Weights of a small GPT-style language model, trained from scratch on English Wikipedia.
Architecture: LayerNorm before each block, learned positions, no biases in attention or MLP, untied embeddings, capped logits.
Each number is 128 + 32 x the weight over its row's rms, rounded and kept within 0 to 255. Layers, rows and columns count from 0. The size above them is the row's rms in percent of the matrix's.

# layer 17 attention value, 128x128, rms 0.16, rows 43-63, columns 64-127
size [102  96  92  99  96  92 102 102  99  88 100 103 100  99 105  97  97  94 105 102  92]
[[ 76 127  93 166 144 104 129 161  79 152 123 116  88 159 131 140 185  81 178 147 158 144  96 106 134 176 165 150  96  59  92  96 143 128 125 113 136 129 166 109 111 149 110  95 128 134  97  97 150 134 128  93 208  71 127 200 154 119 161  82  82 105 146  97]
 [141  95 135 129 121 130 134 194 104 151  41  98 135 166 123 103 144 141 192 128 129 155  99 127 116  82 135 136 100 132 165 108 160 181 127 141 130 158 126 180  87  70 139 179 104 157 127 123 172 130 106 153 183 136 130  97 138 116  88 131 160 117  87 165]
 [102 115 134 170  98 147  82  73 121 189 139  93 137 118 148 116 146 139 204 137 145 124 206 127 172  70 126  64 129  75  74 156 107 147 109 128  83 140 103 132 103 107  79 149 128 150 137 130 133  97 143 128 142  77 163 152 126  83 156 135 165 208  89 107]
 [113 105 141 107 115 119 151 109 189  89 125 156 167 135  45 125 131 142 122  96 143 134 157 158 165 152  40  98  93 115 128 143 112 104 118 150 111 102 123 130 154 201 172 167 100 143 144 174  94  95 160 123 104 134 169 175  89 103 155 140 159 122 159 128]
 [ 72 164 114 166 144  89 168 121 131 179 119 143 120 170 121  80 124 110 106 124 107 188 163 164 174 152 108 138 111 169  90 106 114 152  69 108 155 157  84 151 152 127 118  84 101 129  95  92  71 126 112 226 101 118 161 108 139  45 133 133 170 143 110  95]
 [102 138  91 195  74  56  55 142 138 103 165 112 129 128 135 121  97 114 134 147 146 107  86 114 141  76 149 164 140  92 113 138 179 108 136 125 159 110  78 210 176 120 130 110 120 145 139 155 140 106 121 157 171 112 157  91 132  97 108 123 124 131 136 140]
 [ 75 113 121 154 152 137 181  71 103 125  91 107 139 121 132 164  97 163 137  94  68 130 119 117 195 155 142  98 106 141 140 125 125 115 151 132 135 173  58 121 148  36 168  95 192  77 119 135 167  98  60 129 145 121 109 161 105 109  81 112 120 199 122 128]
 [165 160 150  88  95 143 147 162 148 102 189   0  81 122 136 103 156 149  84 152 155 140 169 152  86 144 113 169 137 168 102  98 146 120 131 126 124 129 131 129 190 121 117  59 167 160 152 105 146 133 104 149 152 100 118 177 131 140 150 126 153 129 127  91]
 [152 111 124 104  92  93 150 152 132 153 151 183 154 101 162 138 159 126  80 133 110 205 117 109  88 165 186 137 155 140 111 150 116  84 138 133 180 150  93 127 154 178 111 120 109  98 112 151 144 141 163 120 112 150 136 132 137  81 123  75 157 121 103  86]
 [172 160 171 144 126 117 101 155 117  63 144 108  95 116 130 116 136 165 106 133 124 147 183 101 180 102 121 127 159 162 111 109 120 135 102 124 178 142 141  89 133 119 171 139 170 120 149 107 162 159 148 199 168 126 119 148 147 112 106 175 155 201 174  78]
 [ 95  99 118 133 104 132 121  97 173 105 123 175 103 135 193 135 125 115 107 124  92 118 130 153 150 178 167 156 103  80 112  85 165 146 148 124 119 207 130 117 170 176 106 148 151 153 123 108 124 119 150 111 104 126 135 161 135 150 125 146 133 141  69 176]
 [ 50  70 130 143 183 130 170 142 172  88 199  93 135 179 139 126  99  75 169 125  63 138 155 121 123 126 165 143 128 142 103  83  88 151 134 128 114 102 133 196 180 118 166 139 103 144  90  97 107 132 164  89 166 116 187  87 137 109 158 125  97 165 111 140]
 [ 82 124 162 161  84 116  70 112 118 133 126 137 143 135 133 134 151 141 159 115 118 136 175 174 183 147 108 115  98  37 205  72  79 216 115 123 160 128  84 108 127 146 152 153  85  87 180 138 103 101  83 150  94 102 127 159 160 140 137 149 103  93 158  96]
 [122 142 135 104  67  91 130 110  86 125  74 118 111 123 104 128  68 111 108  97 169 129 149  91 134 144  26 130  68 108 144 158 103 161 159 152 129 114  65 110 132 151 130 144 109 156 138 150  82  99  80 124 186 157  85 170 153 130 133 193 141  78 126 170]
 [ 79  82 133 128  97  80 149 137 210 169  95 134 152  56  71 106 152  96 152 128 196 179 145  92 105 112 108 187 145 153 122 145 133 123 106 133  86 118 139 131 141 178 139 147 138  95 120 120  94 152 113 150 128 100  94 105  41 139 169 105 108 121 177 122]
 [105 152 173 128 160 115 109 112 110 147 148 206 141 118 154 192 171 183  94 127  93 143 176 129 155 106 152 115 179 138 118 180  90 125 102 142 129 162  80  83 134 172 143 100 116 135  98 127 139 143  95  62 105 133 145 166 212 116  81 113 157 132 103  81]
 [151  99  60 151 149  71 187 143  97 146 159 127 139 121 124 124 158 166 220 111 138 112 111 143  88 183 132 207 106 163  85  70 102 154 136 180 158  68 121 107 106  90 106 184 106 111 154 169 158 148 197  80  79 111 128 131  87 141 134 162 160 136 136 163]
 [ 85 147 103 143 165  93 117 134 136 134 149  90 123 158 103 162 138  81 125 165 127 160 160 144 139 138  90 109 115 132  70 136 165  60 155  87 136 117 113  90 133 141 137 131 155 118 112  66 155 158  78 133  93 121  51 142  98 151 159 125 207 175 108 119]
 [101 145  70 141 133 150  83 147 121 178 147 186 117 157 200 120 144 147 164 160  84 115  99  94 157 150 144 159 167 126  97 129 101 112 151  84  93  89 149 231 127 165 150 133 109 125  54 149 114 119 120 118 140 114 148 133  72 108 141 155 163 175 163 172]
 [123 111 119 146 124 122 127 121 129  79 143  87 143 116 157 176 168 155 146 104 136 179  97 186 125 131 167  93 117  86 147 139 136 111 147  94 139  79  90 151 115 124 106 179  90 132 111  94 112 123 127 183  50 164  53 182  41 130 158 109 150 130 150 120]
 [155 109 132 116 102 108 151 154 172 138  81 161 114 142 142 160 152 149 128 119 133  96 137 102 162 123 115 156 118 159 120  67 138 123  87 109 190  96 164 154  73 178 167 175 144 143  95 199 109 144  71 147 135 101 103 141  78 115 113  74 143 188  72 119]]
# layer 17 attention output (transposed), 128x128, rms 0.131, rows 43-63, columns 64-127
size [106  95  96 100  92  96 102 109 101  92 106 109 102  99 102 112  96 106 107 101  94]
[[145 107 132  97 105 126  42  97  76 119  96 112 155 119 117 170 130 176 124 123 130  89 184 152 106 111 129 128 188 156 146 196 136  94  86 163 122 213  78  96 102  94 166 136 130 110  94 165 110 145 138 157 121  85 142 126  63 149 134 158 135 166 122 111]
 [121 127 120 159 136 137 147  90 138  76 179 115 161 178 176 112 161 145  83 109  92 136 156  75 136 100  95 149 159  78  73 158 156  77 126  77 137  84  93 127 130  54 121  85 126 111 142 156 130 149  90 107 133 106 217 201  99 136 195 152 137 120  87 132]
 [114  86 153 142 159 103  97 174  85 128 121 100 165 133 120 108  83 111 167 107 114 152 131  97 100 145  86 144 110 159 142 110 121 129 215  83 126 151 159  94 200  55 122 150  92  88 127 141  94 135 121 107 153 121 114 147 167 149 149  75 128 115  93  41]
 [171 161 129 145  92 167 113 202 159 147  76 108 108  91  77 129 203 132 102 121 117 110 112 150  48 110  93 170 103 137 127 153 174 162 148 132 112  94 142 128 142 121 124 155 108  68 114 176 181 166  90 149  81 147  58  48 151 159  87 117  98 144 150  76]
 [175 100 145 159 133  91 182 112 138 197 112 152 191 162  98 190 209 163 105 178  69  90 102  92  86  78 190  89 127  63 125 141  94 136 142 153 154  79 131  94  81 114 116 122  85 137 144 139 156 134 155  47 114 176 104 112 116 117 194 100 212 102  83 168]
 [ 85 139 135 125 165 110 156  77  92 125 124 122 136 151 118 147 148 171 181 137  97 120 144  93 124 116 126 138 157 172 113 135 103 168 194 197  77 169 122  83  79 147  93 186 175 165 134 100  77  75 108  50 151 107 151 163 111 110 168  93 118 155 151 102]
 [100 169 173 113 132 122 134  90 126 113 118 179 170 109 130 136 143 138 108 145 173 159 133  90  97 146 134 124  64 166 138 136 149 130  68 177 156 116 143 148 147  52  37 149  53 141 104 100 120  94 166 163 132 181 142 118 140 183 143 149 178  97 128 113]
 [ 86 123 121 156 158 109 112 196 140 117 103 239  94 135 113 102 101 162 137 139 144  84 102 117 166 158 145  92 137 127 136 121 109 145  99 136 157  75 126 124  60 132 117 108 139  87 124 129 105  72 138 135  58 106 123 119 130 119 130  84 101 113 103 168]
 [109 153 162  96 131  90 127  76  99 143 140 175 101 120 138 149 108 114 146 166 106 120 103 152 104 142  93  87 129 116 131 149 164 139  32 104 151  93  90  95  49 134 160 143 134 192  97 135 144 118 118 133 124  86  83 136 173 129 151 109 203 180 165 133]
 [101 136 138 145 124 186 134 122 150 145 158 165 143 135 140 147 141 140  87 167 138 101 101 171 146 158 155 112 115 185 144 106 124 106  84 102 120 152  54 105 126 138  47 100 152 154 155 118  95  96 103  81 102 122  67 158 111 142 128  81  73 135 144 187]
 [108 138 119 139 133 118 142 170  99 167  67 146 194 158 198 122 108 127 147 135 168  99 162  68  94 108 144  75  68 184 120 150 131 107  98 110  91  47 104 138 164  63 133 164  65 113 105 155 148 158 109 145 152  86  97 114 107  76 170 149  95  81 122 119]
 [141 160 138  95 160 110 149 121 120 179 111 134 167 152  75 209 139 141 112  46 116 101 180 100 106 100 203 136 164 196 119 118 139  84  80 149 140 114 106  89  97 101 156 143 142 110 141 102 113  91  80 109 158  81  98  95 137 171 100  83 168  88 137 156]
 [154 131 154 126 143 146  79 140 202 144 146 115 113 143 107 176 167  89  93 102 104 146  98 179 163 132  85 151  96 150 129 109 164 131 145 192  91 116 116 143 161 115  94 162 107 202 115 155 113 156 119 103  77 166 127 127  87 140  81  99 144 143 130 124]
 [137 119  95 165 219 166 126 110 189 129 110 156 131 133 132 158 158 154 170 187  75 159 115 159  77  80 119 142  64 123  92 120  96  67 152 123 121 108 121 168  91 176  41 154 160 109 114 161 136 150 183 138  82  95 148 161 142 105 124 157 162 124 154 140]
 [188  90  72 165  74 102  93 142 173 145 131  80  64 122  91 108 161 149 156 139 100 130  96 187 116 198 122 128 140 159 103  85 138  72  78  91 101 119 171 108 135 163 128 232 166 151 123 181 120 124 134 160 148  88 168 152 192 111 100 159 105 114  78 109]
 [139 156 173 125  95 155 128  55 101 177 187 116 142 110 101 105  74 114 148 146 149 130 139 121  76 146 125 174  59 126  93 121 172  86 128  77 143 110  75 119 137  71 118 137  84  98 101 115 106 125 167 168 187 150  95  86 110 199 134 103 195  89 147  88]
 [112  93 117 105 102 110  97 155 154 120 108 115 103 147 168 111 106 137 150 153 173  96 191 165 167 123 108 136 190 147 151 155 162 160 158 125 101 127 111 121  86 141 255 133 118 108 100 131 142 126  97 118 186 188 126 134 127 160 136 163  81  71  96 111]
 [129 167 140 158 123 172  86 163 122  98 126 114 135 107 139 135  77 206 112 157 117  97  99 138 112 128 138 198 184  99 182 117 163 181 142 190  85 123 172 110  60 108  82 147 138  86 144 129 131 104 116 147 145 102 178 140 156 141 144 138 115 107 119 160]
 [ 83 135 123 109 161  66 135 123  92 131 180  84 166 181 129 111 108  98 152 111 117 117 146 118  83  82 184 115 157 138 186 164 123 107 130 148  63 158 115 130  72 114 179 124 125 105 122  95 108  84 116 109 136 153 175 123  88 133 182 118 145 121  74  50]
 [118 155 130  77 103 111  90 177  75 113 174 167 165 146  75 109 144 141  90 140 135 151 138 123 140 120  75  93 168 150 140 133 147 154 125 157 125 149 148 106 170 234 131 132  97 100 123 105 113 132 149  92 135 130 161 101 107 107 103 161 116 137  94 129]
 [182 125  80 110 143  51  61 160  96  67 167  70 132 166 121 112 161 122 103 133 176 191 103 164 110 131 135 141 160 122 170 165 143 159 113 152 124 139 121 111 183  85 152 123 111  88 100 115 188  95 130 175 109 176 137  99 115 130 149 177 124  99 123 163]]
# layer 17 attention query, 128x128, rms 0.118, rows 64-95, columns 64-127
size [ 87  90  88  83  85  95  87  86  94  90  91  93  87  80  83  97  89  88  92  95  88  80 103  96  93  85  89  84  89  95  84  85]
[[144 120 171 116 155 137 132  86  63 159 133 200  83 130 119 126  93 103 160 111 111 143 171 122 110 134 164 118 168 181 129 157 149 137  78  77 101 115 129 137 166 104 137 117 130  81 127 133 145  97  71  98 137 105 160 126 153 175  80 114 108 176 125  78]
 [109 179 195 166 145  92 124 121 107 163 151 127 101 100 146 100  95 110  46 190 159 101 178 145  99  94 122  85 167  98 160 142 126 134  92  84  91 117  63 115 115 133 129 106 111 157 108 158 120 108 173 121  82 196 162 124 105 142 151 129  86 131 129  68]
 [164  90 139 111 131  85 101  95 158  53 160 105 120 151 137 147 145 142 126 149 102 109 139 146 130  73 108  98  85 140 137 122 135 134 100  69 130 165  50  79 119 149 110 157 147 190 108 198 115 197 110 142 115  73 176 159 190 126 105 127  92 172 103 101]
 [157 182 107 148  94 114 133 107 153 168 109  95 119 127 134 117 133 132 122 145  40  86 162  91 116 106 158 143 128  88 148 118 141 163 112 125 208 123 142 123  25 140  99 109  70  77 105 165 175 146 165  91 113  94 200  97 136  90 177 109 123 136 103  96]
 [131 141 113  94 156 183 126 137  87  96 132  92 166 191 112  91 133 115 183 175 140 116 125  74 105 109 179 134 147 132 143 156 197  93  95 121  95 167  91 122 104 121 148 133  81 107 107  82 182  91 156 159 114 144 171 157 135 164 133 132 161 104 162 100]
 [119 105  93 101  95 101 104 175  73 123 151 145 116 148 111 138 110 161 149 134 119 110  73 166 114 150 111 128  95 128 103  56  92 151 116 149 136 117 139 111 115 144 168 111 114 160 105 120 133 167  43 184  91  85  86 133  90 154 111 170 125 146 159 127]
 [127 134 159 163 171 127 139 119 109 143 142 138 145 159 168 149 178 111 160 148  98 118 112 113  97 156  95 151 185 107 118  96 101 125 156 129  85 136 104 137 154  93 183 131 139 134  68 134 139 135 169 130 128  84 107 150 174  65 135 126  73 178 162 168]
 [111 146 126  73 127 112  83 105 132 187 137 136 103 123 172 132  79 153 146  81 135  78 125 100 122 126 187 126 115 178 109 139  88 130 145 198 167 152 155 107 184 122 154  95 132 155 117  60 140 125  56 191 176 145 129  84 116 111 129 144 125 106 183 115]
 [127 116 172 139 136 129 164 177 129 154  55 187 153 151 155  41 110  92 127  73 135 141 128  86 151 139 116 117 172  23  86 103 100 169 160 160  99  69 102 146 115 159 154  91 147 155 148 139  99 152  78 130 145  84 189 133 139 112  81 135 132 165 103 145]
 [148 104 115 120 114 148 101  96 168 105  60 197 114 147 158 131 153 182 114 180 146 117 102 114 139 135  85  66 136 152 161 144  94 146 134 193  72 140 139 115  93 153  66 111 143 109  85 169 138 100 148 139 176 109 137 101 133 141 132 157 111 155 103 164]
 [171 150  61 179 109  56 124  89  95 121 115  98 121 137  90 121 174 120 106 102 105 161 162 110 159 105 131 164 123 119 127 130 124 157 129 148 142 103 150 137 148 129 167 139 131 126  74  67 178 136 145 154 153 122  65 125 126 118 126  60 177 105 138 133]
 [117 136 137 153 155 111 101 134 172 197 124 180  73 104 126 105 108  57 139 136 134 125 143 138 160 150  73 138 137 113 113 101  92 156  95  81 140  60 127  46 141 119 170 152 128 103 136 164 101 124 151 102 105 143 128  69 123 148 121  96 154  75 167 144]
 [152 156 137 138 133 136  82 147 148 115 129 165 126 110 135 108  79 176 158 124  53 128 120 118 115 155 140 123 137 154 141 162 122 128  93 106 142 122 220 130 114 203 142  93 108 125 138 124 127 153 181  92 106  78  68  97 177  80 149 122  92 173 150 112]
 [160 115 145  76 141 120  99 178 117 138 188 110 147 105 147  95 101 149 131 168 116 174  97  86 161 191  75 129 123  87 104 160 145 172 138 121  72 119 151 219 104 101 111 159 112 114 141 154  95 154 101  80  92 108 150 145 144  96 158 132 136 103 160 139]
 [138 167 114 115 216 150 151 104  85 125 142  81 135 179 101 122 137 130 122 154  63  67  83  93 115 132  90 141  80  98 145 116 169 117 119 178 122 140 149  54 117 139 142 132 119  97 158 117  95 136 105 117 104 157 146 201 112 113  85  86 176  83 136 135]
 [105 121  64  90 120 167 122 132 119 110  95 181 130 124 168 135 150 106 125 128 129 117 145  70 152  97 124 119 103 119 165 151 143 106 151 162  89  62  68 132 110 173 150 119 168 161 134 155 104 123  84 125 100  98  70 185 108 134 142  82  92 150  58 116]
 [173 166  96 141 128 170 133 137 139 103 124 139 190 144  89 102 135 125  72 168 166 117 115  93 151 124 184  56 119 165 141 154 153 142 107 139 124  99 136  86 115 104 194 118  56 154 147 209 147 143 104  76 118 151 140 135  87 143  90 127 115  90  93  90]
 [107 132 152  93 119 131 136 126 122  88 104 128 121 112 113 219 129 148 176 172 126 122 154 125 110 134 170 176 105  75 170  97 135 138 150 115  80 156 125 173 138 135 144 108 110  88 120  62 123 130 133 135 107 150 127 135  99 139 139  81 130 152 116 162]
 [116 120 100  74 148 129  69 138 114  85 159 152  89 142 163 177  85 146 154 178 147 126 145 108 131 152 180 177  96 127 124 105 143 100 130  79 180  95 120 136 113 152 114 115  81  81 113  86 136 101 120 140 118 173 127 159  67 157 183 182 154  72 138 104]
 [147 120 148 114 124 127 132  75 184 166 114 122 150 160  95 147 112 143 168  58  99 111 157 202  94 154 162 139 118 148 126 178 131 148  58 133 102 135  72  48 143  65 211 188 124 116 130 152 122 102  95 156 147 128 158 113  92 118 136  95 181 118 100 149]
 [109 146 114 122  96 153 165  61 128 125  63 120 185  94 110 141 152 110 109 124 180  34 154 138 143 176 139 169 117 162 105 152  82 133 123 130 133 154 100 147 117 110 111 144  95 128 130 148 188 153  69 120  91  69  98 156  93 150 157 124 136 139 156 102]
 [108 177 148  88 138 125 143 153  63 114 139 130  83 121 196 187 160 114 113 138 166 183 177 129  69  94 139 115  61 166 139 142 115  79 135  91 113 138 183 177 136 130 144 117 139 141 137 155  99 132 100  82 165 147 130  91 107 157  51 143 110 123 121 124]
 [157 104  91 140 146 125 161 142 124 125 125 163 199 151  32 168 137 176  89  76 157  49 131 139 109  98 118 155 145  64  98 187  89  86  93 116 167 161 135  74 109 132 220  84 177  80 183 132 126 108 114 123 103 104  89 144  86  70 158 140  90 161 151 153]
 [127 119 129 140 149 176 169 130 167 148 126 147 144 141 131 158 158 123 237  72  62  97 112  65 105 147 131 115 116 127 131 155  95 107 131 132 161 111 144 127 151  80 195 129  66 108 133 103 176 137  86 152 115 146 118  76 125  98 177 139 159 113 114 181]
 [163 125 105 158 156 115 146 109 125 104 107 123 125 119 138 212 186 106 113 137  86  95 126  78 134 119 102 119 186 125 133  87 118 122 111 135 110  86  93 125 163 133  48 125 159 126 175 112 128 156  95  72  80 118  95 164 130 110 187  92 107 158 160  94]
 [142 115 142 102  66 145  99  96 140 123 151 147 124 165 130  93 130  87 118 149 170 112 120 102 142 111  90  95 110 136 150 176  95  92 144 118 105  97 111 107 130  83  66 141 112 201 100 130 124 168 150 129 188 232 137 163 117 143 120 163 189 154 107 164]
 [213 139 149 103 198 100 125  88 139  71 158 135 111 140 144 120  88 148 107 119 149 130 131 146 142 132  75 181 119 129 112 159  81  92 103  97 182 139 119 129 183 107 151 124 149 141  57 128  84 148 109 144 150 113 164 123 126 137  95 144  98 111 150  67]
 [120 107 173  89 156 168 164 131 109 142  89 124  88 160 158 120  90  97 182  76 109 175 152 136 125 106 126  88 115 115  91 139 104 168  96  52  65 145 108 132 104  93 165 106 159 133 147 179 102 110 108 171 175 154 161  56 141 121 104 114 165 165 129 116]
 [147 159 158 108 108 150 143 104  96 125 122 127 108 171 121 112 107 130 132 161 134 116 140 202 158 123 105 147 147 138 149 143  88 160 175 101 138 128 114 100 161  92 110 114 105 124 110 132 130 106 110  92 158 134 197 145  87 128 131 159 157 168 112 105]
 [143  99 103 133 116 138  99  90 164 141 131 119 121 170  95 140 100 154  98 125 127 146 166 167 127 169 128 154 111 135 112 184  82 134 140 111 105 150 172 134 140 155 146  63 123 158 173 127 129 116 119 146 124 149 125 121  70 109 142 146 104 109 108 123]
 [131  85  84  86 136 158  87 117  77  82 118 139 118  88 139 113 128 112  94 200 169 150 186 120 225 143 117 107 163 170  98 124 190 142 123  97 154 122 142 116 175 147 130  81 146  76 134  98 103 127 134  95 112 129 169 159 167 152 103 116  87 185 134 153]
 [143 109 106 146 122 146 176 145 118 115 140 135 131 100 133 109 137 142 119 104 146 169 140 112  69 121 121 112  75 125 110  83 133 143 143 142 172 163  88  78 153 153 127 121 123  95 102 172 146 233 168  78 151 120  84 136  81 122  80  79  66 168 172 109]]
# layer 17 attention key, 128x128, rms 0.124, rows 64-94, columns 64-127
size [ 91  86  87  80  87  91  93  88  93  98  99  96  84  87  82  91  93  96  91  88  88  90  97  93  91  89  91  86 102  89  88]
[[162 175 155 116 110 144 119  96  93 145 173 127  97  72 134 132 165 149  63  95  92 113 199 149 148  51 117  84 122 132 117  94 109  94  98  95 152 115 150 183 146 150 145 143 125  92 109 152  92 122 127  95 138 130 122 174 122 159 117 108  90 137 135  67]
 [143 178  92 192 127 103 104 136 130 140 157 168 140 112  70 100  97 107  92  59 112 105 122 141  81 140 123  69  99 101  94 213 162 159 106 112 168 130  80 101 108  92 125 125 109 113 159 111 179  87 103 120 165 163 197 145  98 132 153 134 100 104 145  94]
 [143  69 164 156 134  81 132  94 108 127 123  94 118  81 146 107 106 136 185  84  79 126 143  92 111 110  80  94 122 112 116 179 152 168  65  90  89 148 111 153  89  89 131 107 184 156  92 134  58 178  87 157  96  85 157 183 138 134 115 160 139 113 150 157]
 [120 146  56  82 135  72 169  82 204 146  94 146 161 165  90  97 153 140 177 126  14 130  94 124 130  85 176 115 195 130 145  97 161 119 124 153 132 156 100 148 126 131 122 132 160 110 167 119 184 137 146 132 143 118 140  75  94 133 180 128  74 122 147 181]
 [121 100 138  86 178 154 129 152 134 122  98  60 129 179 103  82 174 115 141 127 152  68 148 122 172  59 157 158 119 129 196 125  92  32 107 105 105 154 105 125 168  79 184 129 184 109 203  97 130 105  77 122 132 118  89 100 168 180 154 146 162 112 133  94]
 [177  88  92  70 102 158  97 162  71 138 102 115  75 148  84 121 105 128 182 193  93 170 121 119 135 164 167 126  88  89 131 116 143 102 175 127 195 103 125 140  43 132  84 135 148 103 162 122 170 150 123 113 115 123 126  99 110 142 139  64 128 109 122 160]
 [ 84 151 138 147 149 102 160 125 161 133 111 146 111 151 146 149 162 103 176 105  48 197  97  88 116 153 108 141 186 154 179 124  90 159 140 186  97 132 164 135 126 115 117 126 162 142 116 104 144 106 103 104 148 178 156 179 136 128 115 133 129 137 166 104]
 [142 131  72 108 118 148 102 111  44 132 113 137 114 116 223 118  44 154 127  44 133 127 144 108 162 121 151 123 135 177 122 122 137 164 151 103 119 135 153  79 140 195 142 105  93 108 129  94 131  49  94 101 154 120 148 147 135 137 156 139  89 138 191 126]
 [124 119 143  92 107 100 174 140 158 132 102 168 117 145 173  95 137 142 137 132 149 108 106 112 146 116 174 108 148  71 144 104 121 139 199 106  84 103  99  69 118 140 143  76 108  84 121 117 119  78  88  62 115  86 107 160 104 123  80 105 121 141 132 160]
 [158 102 131  95 127 122 103  53 189 148 110 169 157 156 163 167 158 168 144 201 145  69 117 149 163 113 104  88  89 132  96 104  99  93 119 156 139 144 117 143 130  75  99 108  59 106 133 192 122 118  99 115 171 153 124 166  91 149 101  79  66 142 155  90]
 [188 139 104 137 147  93 114 154 141  52 171 134 123 171 105 138 152 121 110 149 107  90  92 146 118 157  95 163 104 116  65  98 116 174 145 130  92 172 140  68 119  87 135 158 142 147 125 104  97 153 130 125 153 102 101  95 128 152 174  91 129 127 139 169]
 [135 141  99 176  81 166 131 122 182 191 186 167 101 143 177 154 104 173 107 104 142 173 170 123 115 129 174 163 109 124 133  69  84 138 112  87 156  89 156 108  94 149 129  50 123 138  30 144  55  97 168 132 136 134 129  96 126 163 101 135 149 146 136 113]
 [144 144 111  95 174 126 106 125 131 105 128 174 126 140 111 138 157 136 141 137 102 107 103 158  93 112 101 125 156 120  67 119  77 151  71 123 205 113 123 115 129 154 171 134 114 118 167 135 141 159  98  81 140  60  63 129 119 118 137 128 144 205 183 100]
 [154 121 145 138  98 122  82 126 138 166 130 122 134 136 135 170 132 179  72  89 127 100  65  54 140 162  83 145 134 157 174 129 152 150 119  84  88 114 197 192 161 104  67 170 126 134 115 136 145 126 175 124 163 173 158 121  68 144 147 152 132 111 113 177]
 [147 121  72 160 162 154 194 160  84 123 125  81  85  95  92 182 138 133  89 118  73  49 107  92 191 193 136 159 113 137 118 118  70 114 136 155 146 147 143 117 149 127 173 144 128 120 134  96 144 107 151 133 154 122 157 110 109 139 166 112  86 109 139 123]
 [ 78  90 122 102 165 137 127 167 201 134 142 144 130 122 159 142 123  90 132 160 116 101 121  91 139 124 110 109 128 166  91 164 111 100 128 176 123  82  98 142 102 176 129 101 164 129 153 150 148 117  88 133 141  88 109 197  84 138 211  50 113 105 185 198]
 [162  81 113 102 171 171 103  90 139  91 171 193 187 178  79 126 183 133  42 155 150 143 138  84 157 152 133 109 122 168  66 102 179 130  63 130 124 123 157  99 132 114 127 177 156 134 143 160  86  66 112 100 117 151 138 183 142 150 136 139 129 117 133 105]
 [129 140  88 143 174 106 134 152 121 129 127 203  97  74 161 154 131 161 129 168 161 211  81 169  71 136 109 137  79 122 185 143 102 117 188 141 157 112 104 130 163 160 117 120 127  58 136 141 103 185  77 131 118 136 104 124 107 192 160  97 148 112 145 174]
 [123 118 192 148 142 129  71 179  56 132 139 107 123 169  56 100 143 149  87 153 181 155 129  97 142  64 204 149 103 132 131 132 124  74 141 136 159 127 191 140 141 143 107 104 121 120  85 131 132  66 141 140 126 112 109 125 114 162 152 115 162 132 113 132]
 [175 148 104 126 115 140  74 133 155 125 141 193 122 153 164 138 147 101 128  14  71 163 155 165 163 112 114 166 132  86  98  92 109  72  96 157 107 142 122 109 130 111 158 111 146 118 150 118 103 105 150 173 112 158 153  87 128 192 143 122 172 156 183 124]
 [132 131  92  95 113 102 137 124 109 174 161 138 187 162 156 110 171 101 124  96 132  93 126 110  98 139 146 106 100 107 158 137 125 126 132 144 104 102 123 125  91 136 140 101 135  93 136 187 157 115 195  99 154  49 104 142 211 187 118 138 109 161 132 110]
 [168 201 152 105 142 128 166 161 114 110 140 122  65  82  83 161 139 124 132 167 167  81 185  87 104 173 118 141 115 197 117 143 116 104 125 109 105 126 163 136 134 123 132 190  66 149 142  98 111 114  84 117 162  95 158 144 124 145 104 132  90 118 134 151]
 [121 111 123 145 168  91 185 163 110 101 142 121 177 165  82 127 187 121 100  42  59 125 142 143  94 132 116 121 135 123  67 145 100  91 171 125 168 133 128 141 151 111 161 170 148 107 118  90 123 114 135 143  45 117  94 178 108 104 152 133  70 175 136 173]
 [171 138 131 137 186 125 151 130 131 107 145 102  91 125 190  95 147 132 166 100 105 109  59 189 191 146  79 186 110 102 115  78 136 154  95  85 111  92 121 103 140 141 155 150  83 114 165 101 127  65 141 139 144 117  66 105 229 134 150  73 126 140 112 196]
 [203 167 122 171 111 107 153 122 135 144 150  69 143 121  69 209 146 122 153  99 128  85  85 121  93 110 135 125 135 104  83 112 107 110 122 130 132 153 167 103  94 125  76 105  97  87 201 109 197 137 104 109  84  80 100 130 101 119 129 111 115 156 156 166]
 [125  74 170 131 142 111 118 150  99 100 151 112 102 116 119 167  98 106 120 110 131 119 110 138 115 147 121 156 145 139 101 158 133 152  83  70 126 166  74 118 169 120 122 128  84 148  73 166 107  88  94 165 154 104 146  99 198 172  96 128 211 108  96  93]
 [129  55 160 123 117  80 133 121 141 103 122 119 202  90  80 133 103 132 127 116  51 130 217 122 114 107 116 146  86 104  87 167 136  92 149 136 169 140  68  98 111  99 150 163 127 143  95 132  88 138  98  96 180  94 123 108 162 150  75 195 120 146 164  66]
 [125 155 217 103 167 139 143 101 152  82 154 179  93 136 130 125 160  92  95 107 103 120 141 136 137  80 127 181  95  91 180 100  54 137 118  89  98 100 125 116 143 177 164  96 154  94  93 105 168 138 100 109 202 131 163 122  99 156  98 105 144 133 131 146]
 [108 130 156  90 152 166 144 153 122  57 112 154 170  83 108  83  97 149 120 153 140 152 100 112 148  97 113 138  80  89 102 141 108 164 167 112 169 152 148 100 146 123 146 143 114 119 136 108 115 136 140  65 164 214 139  61  91 149 135  65 135 117 152 124]
 [162 117 126 168 129  80 117 133 149 118 131 143 148 173 128 114 105 159  73 150 160 128 143 116 146 216 109 148 116 130  83 126  86 154 116 111  95 108 116 131  93 143 151 100  91 128 118 142  66 116 168  68 104 108 139 156 128 175 111 142 139 120  84  83]
 [101 104 106  96  71 124 134  96 130 127 109 101 192 100 126 138 167 130  88 185 166 114 110 136 154  98 154 101 121 175  75  82  89 107 143  90 125 156 148 102 161 183 125  64 122  77 123  85 136 166  97  95 130 136  86 178  52 143 104 144 166  86 144 112]]